From a checkpoint of a small transformer trained on Wikipedia.
Architecture: RMSNorm before and after each block, rotary positions, no biases in attention or MLP, tied embeddings, capped logits.
Each number is 200 + 20 x the weight over its row's rms, rounded and kept within 0 to 999. Layers, rows and columns count from 0. The size before them is the row's rms in percent of the matrix's.

# layer 3 MLP up, 256x96, rms 0.197, rows 14-47, columns 0-95
105,235,199,211,197,196,216,174,208,186,187,200,206,208,165,191,193,221,189,192,204,181,164,200,206,211,204,173,200,186,175,178,219,234,212,172,208,166,189,232,233,180,179,193,216,194,174,207,219,210,192,210,212,181,211,187,165,207,199,198,209,229,181,221,239,221,214,190,220,190,196,163,210,254,205,184,203,201,181,176,177,172,168,229,239,195,209,225,201,179,220,180,203,180,216,241,195
101,206,204,176,221,212,175,186,193,189,195,202,165,182,187,213,213,231,182,148,209,214,176,187,166,233,191,209,186,164,224,173,210,201,232,164,189,184,209,200,174,197,209,198,189,164,212,193,218,212,183,209,213,182,186,197,163,182,184,225,175,252,195,159,218,191,174,188,208,202,191,203,178,212,170,231,202,218,215,207,218,197,160,215,185,210,192,206,214,230,218,212,222,188,186,216,199
110,250,195,216,237,209,199,181,207,229,155,155,183,218,186,191,198,194,188,181,213,169,230,242,208,199,190,204,193,203,201,174,214,213,220,181,182,209,209,170,216,165,200,212,198,166,145,166,207,205,176,176,213,205,193,209,176,210,218,223,176,192,175,192,215,185,205,213,214,219,204,193,210,178,221,215,213,168,206,214,218,185,202,155,223,199,201,212,223,215,203,180,180,208,200,211,197
095,195,179,145,181,253,205,220,196,220,210,186,184,187,231,210,216,222,185,196,183,196,241,230,196,221,213,199,183,208,223,207,173,233,181,164,221,209,181,198,216,195,199,201,178,206,189,207,190,189,215,208,216,206,170,210,223,238,179,188,230,230,181,197,226,199,213,195,206,206,179,192,188,202,211,214,228,175,218,234,196,201,146,184,208,203,203,189,195,212,187,204,196,213,193,250,179
105,230,195,176,188,219,184,199,200,183,158,165,190,188,186,174,201,187,184,222,196,219,173,207,178,204,204,169,211,209,219,206,195,232,200,214,221,232,214,152,216,189,218,204,217,181,173,208,223,188,222,244,206,196,219,230,200,188,183,216,157,237,205,251,177,196,226,198,208,217,211,178,229,206,231,190,195,215,219,190,209,206,187,190,197,214,249,214,184,187,210,192,199,196,191,180,183
101,200,181,146,176,199,180,211,183,192,192,210,180,204,210,181,208,149,182,172,204,225,187,203,180,200,181,189,202,228,207,204,219,193,181,219,181,195,215,215,203,203,197,204,182,207,182,171,199,199,206,209,219,186,144,176,180,204,191,194,207,242,204,202,186,157,199,211,187,173,198,187,189,212,220,187,225,168,180,257,219,193,168,196,204,191,175,168,209,211,182,167,179,183,192,229,187
101,192,201,206,223,194,207,196,214,225,221,217,209,212,169,224,185,185,228,202,224,169,196,220,200,193,197,194,188,202,168,197,199,161,208,199,215,210,169,206,182,203,236,221,226,151,196,200,199,223,205,150,197,212,201,187,183,201,246,186,207,184,205,222,184,197,186,248,188,180,197,198,227,193,210,192,213,242,200,194,250,203,218,217,179,188,193,199,252,176,190,230,208,190,205,192,180
092,179,191,196,240,204,213,197,243,203,200,230,166,205,202,169,183,244,208,191,200,168,224,180,194,198,208,215,205,168,215,186,223,239,204,191,188,173,198,186,197,213,220,182,184,215,172,215,194,210,192,200,199,194,213,245,202,192,181,226,231,228,178,210,173,194,211,212,172,227,206,191,207,195,238,192,178,232,226,156,194,220,195,187,226,222,193,207,188,202,200,197,196,210,190,253,213
090,164,190,211,208,205,205,208,202,169,161,185,251,191,209,202,196,175,216,194,247,201,188,197,182,186,194,209,194,137,202,225,200,204,193,218,215,220,194,195,181,191,208,179,224,202,183,216,144,220,181,198,195,198,205,164,193,191,227,196,195,204,205,218,193,183,188,210,199,165,238,169,213,176,218,216,180,155,189,162,192,197,210,188,195,188,221,222,181,204,225,212,205,189,190,177,216
101,205,242,216,212,218,200,210,234,174,212,188,207,226,208,161,185,233,216,177,212,195,201,223,192,186,201,216,226,192,178,180,226,198,197,202,194,196,212,221,253,184,221,216,188,228,196,187,196,201,193,168,226,210,211,196,177,203,228,181,200,191,199,185,138,172,203,202,206,187,215,168,183,202,179,213,240,194,185,170,225,191,205,195,177,178,211,190,245,197,206,207,223,171,194,211,176
099,219,215,224,193,184,163,195,186,227,179,225,211,180,195,221,203,204,196,204,219,232,222,218,222,184,197,195,168,210,185,207,224,180,237,192,220,182,185,209,229,219,190,178,213,190,199,208,215,208,184,198,240,194,171,236,210,180,194,217,203,211,219,221,210,194,220,235,222,192,208,210,179,164,207,204,243,202,201,166,214,193,198,203,213,199,209,186,228,234,187,230,243,214,217,248,230
102,219,187,207,188,225,194,204,182,190,192,204,204,202,168,193,183,201,176,192,179,200,160,187,180,207,201,181,140,227,226,214,221,180,187,214,222,217,215,212,194,214,216,229,209,232,191,230,196,233,194,196,203,200,202,242,229,197,203,220,207,208,208,145,258,201,179,167,209,184,186,212,226,188,204,212,203,206,219,174,193,171,216,189,174,185,206,186,182,200,202,193,208,172,227,202,165
095,225,211,220,196,150,186,222,206,217,205,183,227,159,183,214,219,176,197,234,226,188,184,198,210,171,172,187,234,243,202,172,203,205,186,211,210,187,205,201,178,206,195,192,193,182,211,231,198,215,221,213,187,205,181,257,209,223,232,209,214,200,224,227,216,219,229,201,213,205,192,202,204,200,226,197,193,170,220,241,187,204,199,230,185,205,185,185,195,185,167,224,240,214,196,201,208
115,201,177,192,168,211,199,217,204,210,248,204,221,209,225,185,175,225,191,183,215,210,163,191,191,204,243,220,204,228,150,191,216,214,217,163,208,203,209,182,256,224,209,173,205,214,179,201,165,176,210,225,196,218,192,220,212,157,200,226,205,200,210,194,198,193,193,200,216,164,196,186,196,214,169,204,206,182,172,189,188,205,241,206,200,208,188,187,186,182,212,192,200,170,180,221,178
096,164,175,214,224,193,215,200,168,188,185,242,192,190,195,201,172,204,195,232,195,188,188,168,192,207,179,188,179,224,159,227,176,186,175,221,178,217,220,223,186,169,210,195,197,198,215,213,200,205,202,208,238,187,236,170,219,185,220,188,186,183,187,210,173,210,196,174,168,163,193,219,208,218,179,248,211,202,179,179,198,218,211,211,208,194,198,216,183,174,177,219,167,219,200,197,233
109,200,185,197,172,246,129,196,190,209,179,205,203,195,171,207,205,220,211,189,187,206,196,193,198,205,193,161,198,234,211,218,214,181,233,192,192,206,200,167,204,207,167,242,218,177,189,219,188,193,185,184,183,181,193,229,222,196,226,229,203,215,259,183,201,210,199,215,220,181,159,199,188,197,185,194,206,187,180,199,202,210,210,202,221,198,221,205,214,186,238,181,186,204,195,172,169
105,217,180,240,183,230,195,191,224,180,242,193,214,189,187,224,191,194,195,162,205,210,216,210,180,201,231,176,178,254,191,176,202,187,199,221,188,205,213,202,208,213,165,197,181,199,140,198,242,209,222,202,193,178,190,222,194,225,189,223,196,230,177,177,202,197,171,165,194,198,201,204,175,208,190,200,203,184,237,197,191,195,194,197,210,205,186,196,170,183,152,210,204,218,193,228,209
091,148,225,223,165,189,221,175,233,212,180,175,196,205,222,238,218,192,220,214,180,233,188,208,180,189,202,230,217,188,221,237,203,140,203,217,210,207,193,211,194,225,204,194,186,213,174,207,180,222,240,211,211,190,185,231,203,188,218,199,195,192,193,176,161,207,210,186,228,208,221,171,185,203,227,203,208,200,203,217,166,218,183,193,191,213,178,203,199,212,239,199,200,211,202,228,203
095,169,200,156,232,181,211,181,167,205,184,174,181,201,192,202,195,217,245,190,231,212,229,214,182,236,201,160,188,202,213,225,221,197,231,202,206,163,174,186,197,161,201,188,203,208,204,190,170,194,186,207,207,197,213,183,184,217,196,209,172,194,221,200,196,229,206,185,210,208,180,217,228,218,225,225,201,168,196,197,194,210,174,218,226,147,199,178,172,196,197,200,179,216,224,220,221
095,205,209,181,173,203,195,209,211,194,179,207,173,199,211,200,242,249,190,182,190,167,257,161,209,209,214,187,185,199,209,192,214,178,218,229,213,219,190,228,214,198,193,220,209,203,178,198,176,225,186,171,209,211,183,183,176,224,214,232,231,213,178,174,194,216,197,198,214,199,238,190,210,202,220,194,210,192,201,162,172,200,226,186,211,168,245,185,203,197,209,156,213,224,196,198,202
104,207,187,212,234,230,179,236,173,169,173,184,223,198,222,201,204,179,158,202,186,220,203,187,178,195,211,235,221,212,195,199,181,207,192,179,187,181,174,182,216,199,231,194,246,175,194,209,177,183,190,240,171,201,189,186,200,197,182,200,202,198,213,194,168,197,209,230,199,200,196,203,209,221,253,147,174,208,182,175,198,204,179,183,203,213,204,209,232,178,200,201,194,166,195,203,176
091,221,267,201,218,199,169,190,200,232,213,222,181,241,186,212,223,200,191,210,159,210,191,246,244,212,208,224,188,191,207,203,206,255,198,206,232,190,204,211,175,199,204,155,183,215,200,220,214,182,197,202,193,197,211,198,191,204,165,150,190,203,207,194,232,215,217,184,215,198,190,187,198,194,220,211,209,199,201,166,201,193,195,188,214,205,181,201,204,163,208,189,190,205,196,177,175
104,246,217,231,175,178,207,140,203,184,188,186,189,159,227,197,186,189,216,184,192,212,181,188,209,219,191,203,170,194,238,173,198,178,187,154,235,219,220,226,207,210,206,182,178,208,219,165,227,195,208,234,192,212,189,186,218,186,174,229,206,217,203,188,216,214,162,210,186,222,184,209,213,189,205,180,198,188,210,191,200,182,192,213,209,220,231,190,201,232,197,217,166,202,203,199,183
095,176,208,199,211,204,200,207,185,160,194,210,176,197,185,198,196,194,180,216,177,192,231,224,231,212,187,182,188,191,232,237,214,205,207,192,173,207,204,219,190,178,164,179,195,222,194,268,198,193,195,219,246,208,190,221,196,193,212,188,210,220,192,183,178,175,213,177,153,199,217,204,201,192,230,196,183,197,218,202,218,170,203,231,232,185,191,218,202,241,190,209,150,196,199,209,211
102,199,203,187,217,204,241,186,206,182,198,244,191,193,204,204,182,212,183,183,188,187,192,176,226,187,182,189,202,216,220,200,206,252,213,217,207,147,201,168,175,210,187,232,206,213,199,189,219,200,167,234,174,187,193,180,182,183,220,217,176,243,208,232,176,223,182,213,213,147,219,197,178,187,192,191,221,189,211,177,221,169,207,174,221,199,210,186,189,212,186,189,207,184,199,227,212
078,214,204,194,217,181,186,160,177,197,205,233,204,215,169,187,219,216,202,206,203,199,194,177,183,178,180,229,167,201,205,225,205,190,211,184,197,235,179,217,194,174,221,185,202,175,222,224,206,197,158,197,204,238,183,195,215,145,169,213,205,204,211,184,175,176,193,218,162,229,156,177,191,205,170,224,240,197,206,207,192,205,211,183,185,209,230,221,210,201,205,229,201,221,175,203,201
117,186,163,206,203,203,184,195,211,191,181,219,204,217,208,226,175,230,250,199,213,182,199,213,178,187,234,212,144,200,212,210,210,202,200,211,201,217,160,209,217,173,199,211,178,198,194,162,227,223,235,232,199,175,198,177,172,186,198,174,193,186,215,192,217,218,190,206,211,217,179,211,171,190,220,222,205,200,196,191,192,206,219,171,239,173,192,221,217,233,235,214,187,213,230,210,179
098,206,184,228,189,222,183,207,217,189,232,208,154,185,179,208,200,208,192,195,171,216,206,215,169,211,208,198,202,243,204,232,233,181,204,183,237,185,175,213,250,208,160,219,193,200,198,199,210,172,219,206,191,154,221,197,224,208,211,239,199,210,206,177,206,218,199,184,240,198,167,214,190,214,178,200,193,214,195,185,216,181,228,222,174,222,226,206,181,180,203,192,235,188,197,213,196
098,208,171,192,219,196,168,194,203,175,209,198,222,212,166,178,215,203,190,196,185,212,213,158,176,194,192,194,193,216,228,213,222,188,213,194,219,202,202,191,189,206,177,193,200,210,203,201,206,184,201,202,144,163,198,199,203,193,197,206,164,224,175,199,212,227,210,206,195,173,155,173,202,213,212,203,197,183,213,201,156,204,177,149,202,152,210,198,205,152,238,205,195,237,202,227,203
101,203,189,196,187,186,242,221,193,201,176,179,186,167,209,178,227,209,191,202,173,186,243,225,206,203,207,184,212,210,183,251,227,177,224,210,192,213,213,210,179,219,169,214,212,235,220,249,182,220,210,199,191,195,178,178,200,219,177,204,196,185,198,222,249,184,175,163,222,211,231,204,217,208,175,203,208,213,234,194,168,189,212,215,175,205,225,190,215,219,213,200,205,197,191,180,209
103,201,185,210,199,197,193,200,195,192,172,193,224,204,199,204,197,191,209,203,243,228,188,231,198,179,206,226,215,167,216,169,173,223,163,218,191,229,221,209,234,173,197,233,162,216,203,210,223,191,217,223,184,174,183,194,156,195,176,185,219,169,213,206,168,173,176,247,209,229,173,205,197,217,228,182,197,197,188,162,208,196,211,190,205,223,204,219,179,207,211,205,193,190,211,186,170
097,195,194,206,212,167,241,191,206,203,203,199,206,220,198,197,189,184,212,205,179,209,239,165,205,169,195,171,197,199,223,208,186,179,210,211,188,235,198,186,208,222,185,202,142,200,196,190,178,196,226,190,195,205,147,201,199,189,174,252,252,202,183,187,178,156,201,224,183,210,165,191,173,200,203,187,239,202,207,190,204,217,206,183,183,221,188,231,185,195,197,211,194,172,196,215,196
098,200,162,212,230,190,213,198,176,227,174,205,180,185,189,208,156,208,242,186,189,236,195,174,211,229,199,184,191,221,206,202,188,194,185,191,193,176,219,198,204,213,217,210,182,222,206,159,164,208,250,189,205,209,202,204,182,207,199,242,207,210,208,189,175,209,168,234,204,223,220,235,218,204,183,200,173,179,221,172,204,177,209,196,244,182,193,184,197,208,159,190,218,200,188,193,208
095,181,175,186,218,209,182,198,199,170,206,199,175,232,217,178,193,219,184,191,187,155,187,189,211,223,182,187,219,221,158,237,176,205,195,209,219,177,178,218,207,201,194,192,218,202,205,196,185,233,186,193,171,196,153,177,193,196,184,196,183,200,192,249,211,194,237,194,221,151,199,209,205,177,170,191,193,228,234,204,187,218,190,217,230,201,196,174,177,175,180,192,185,181,216,210,177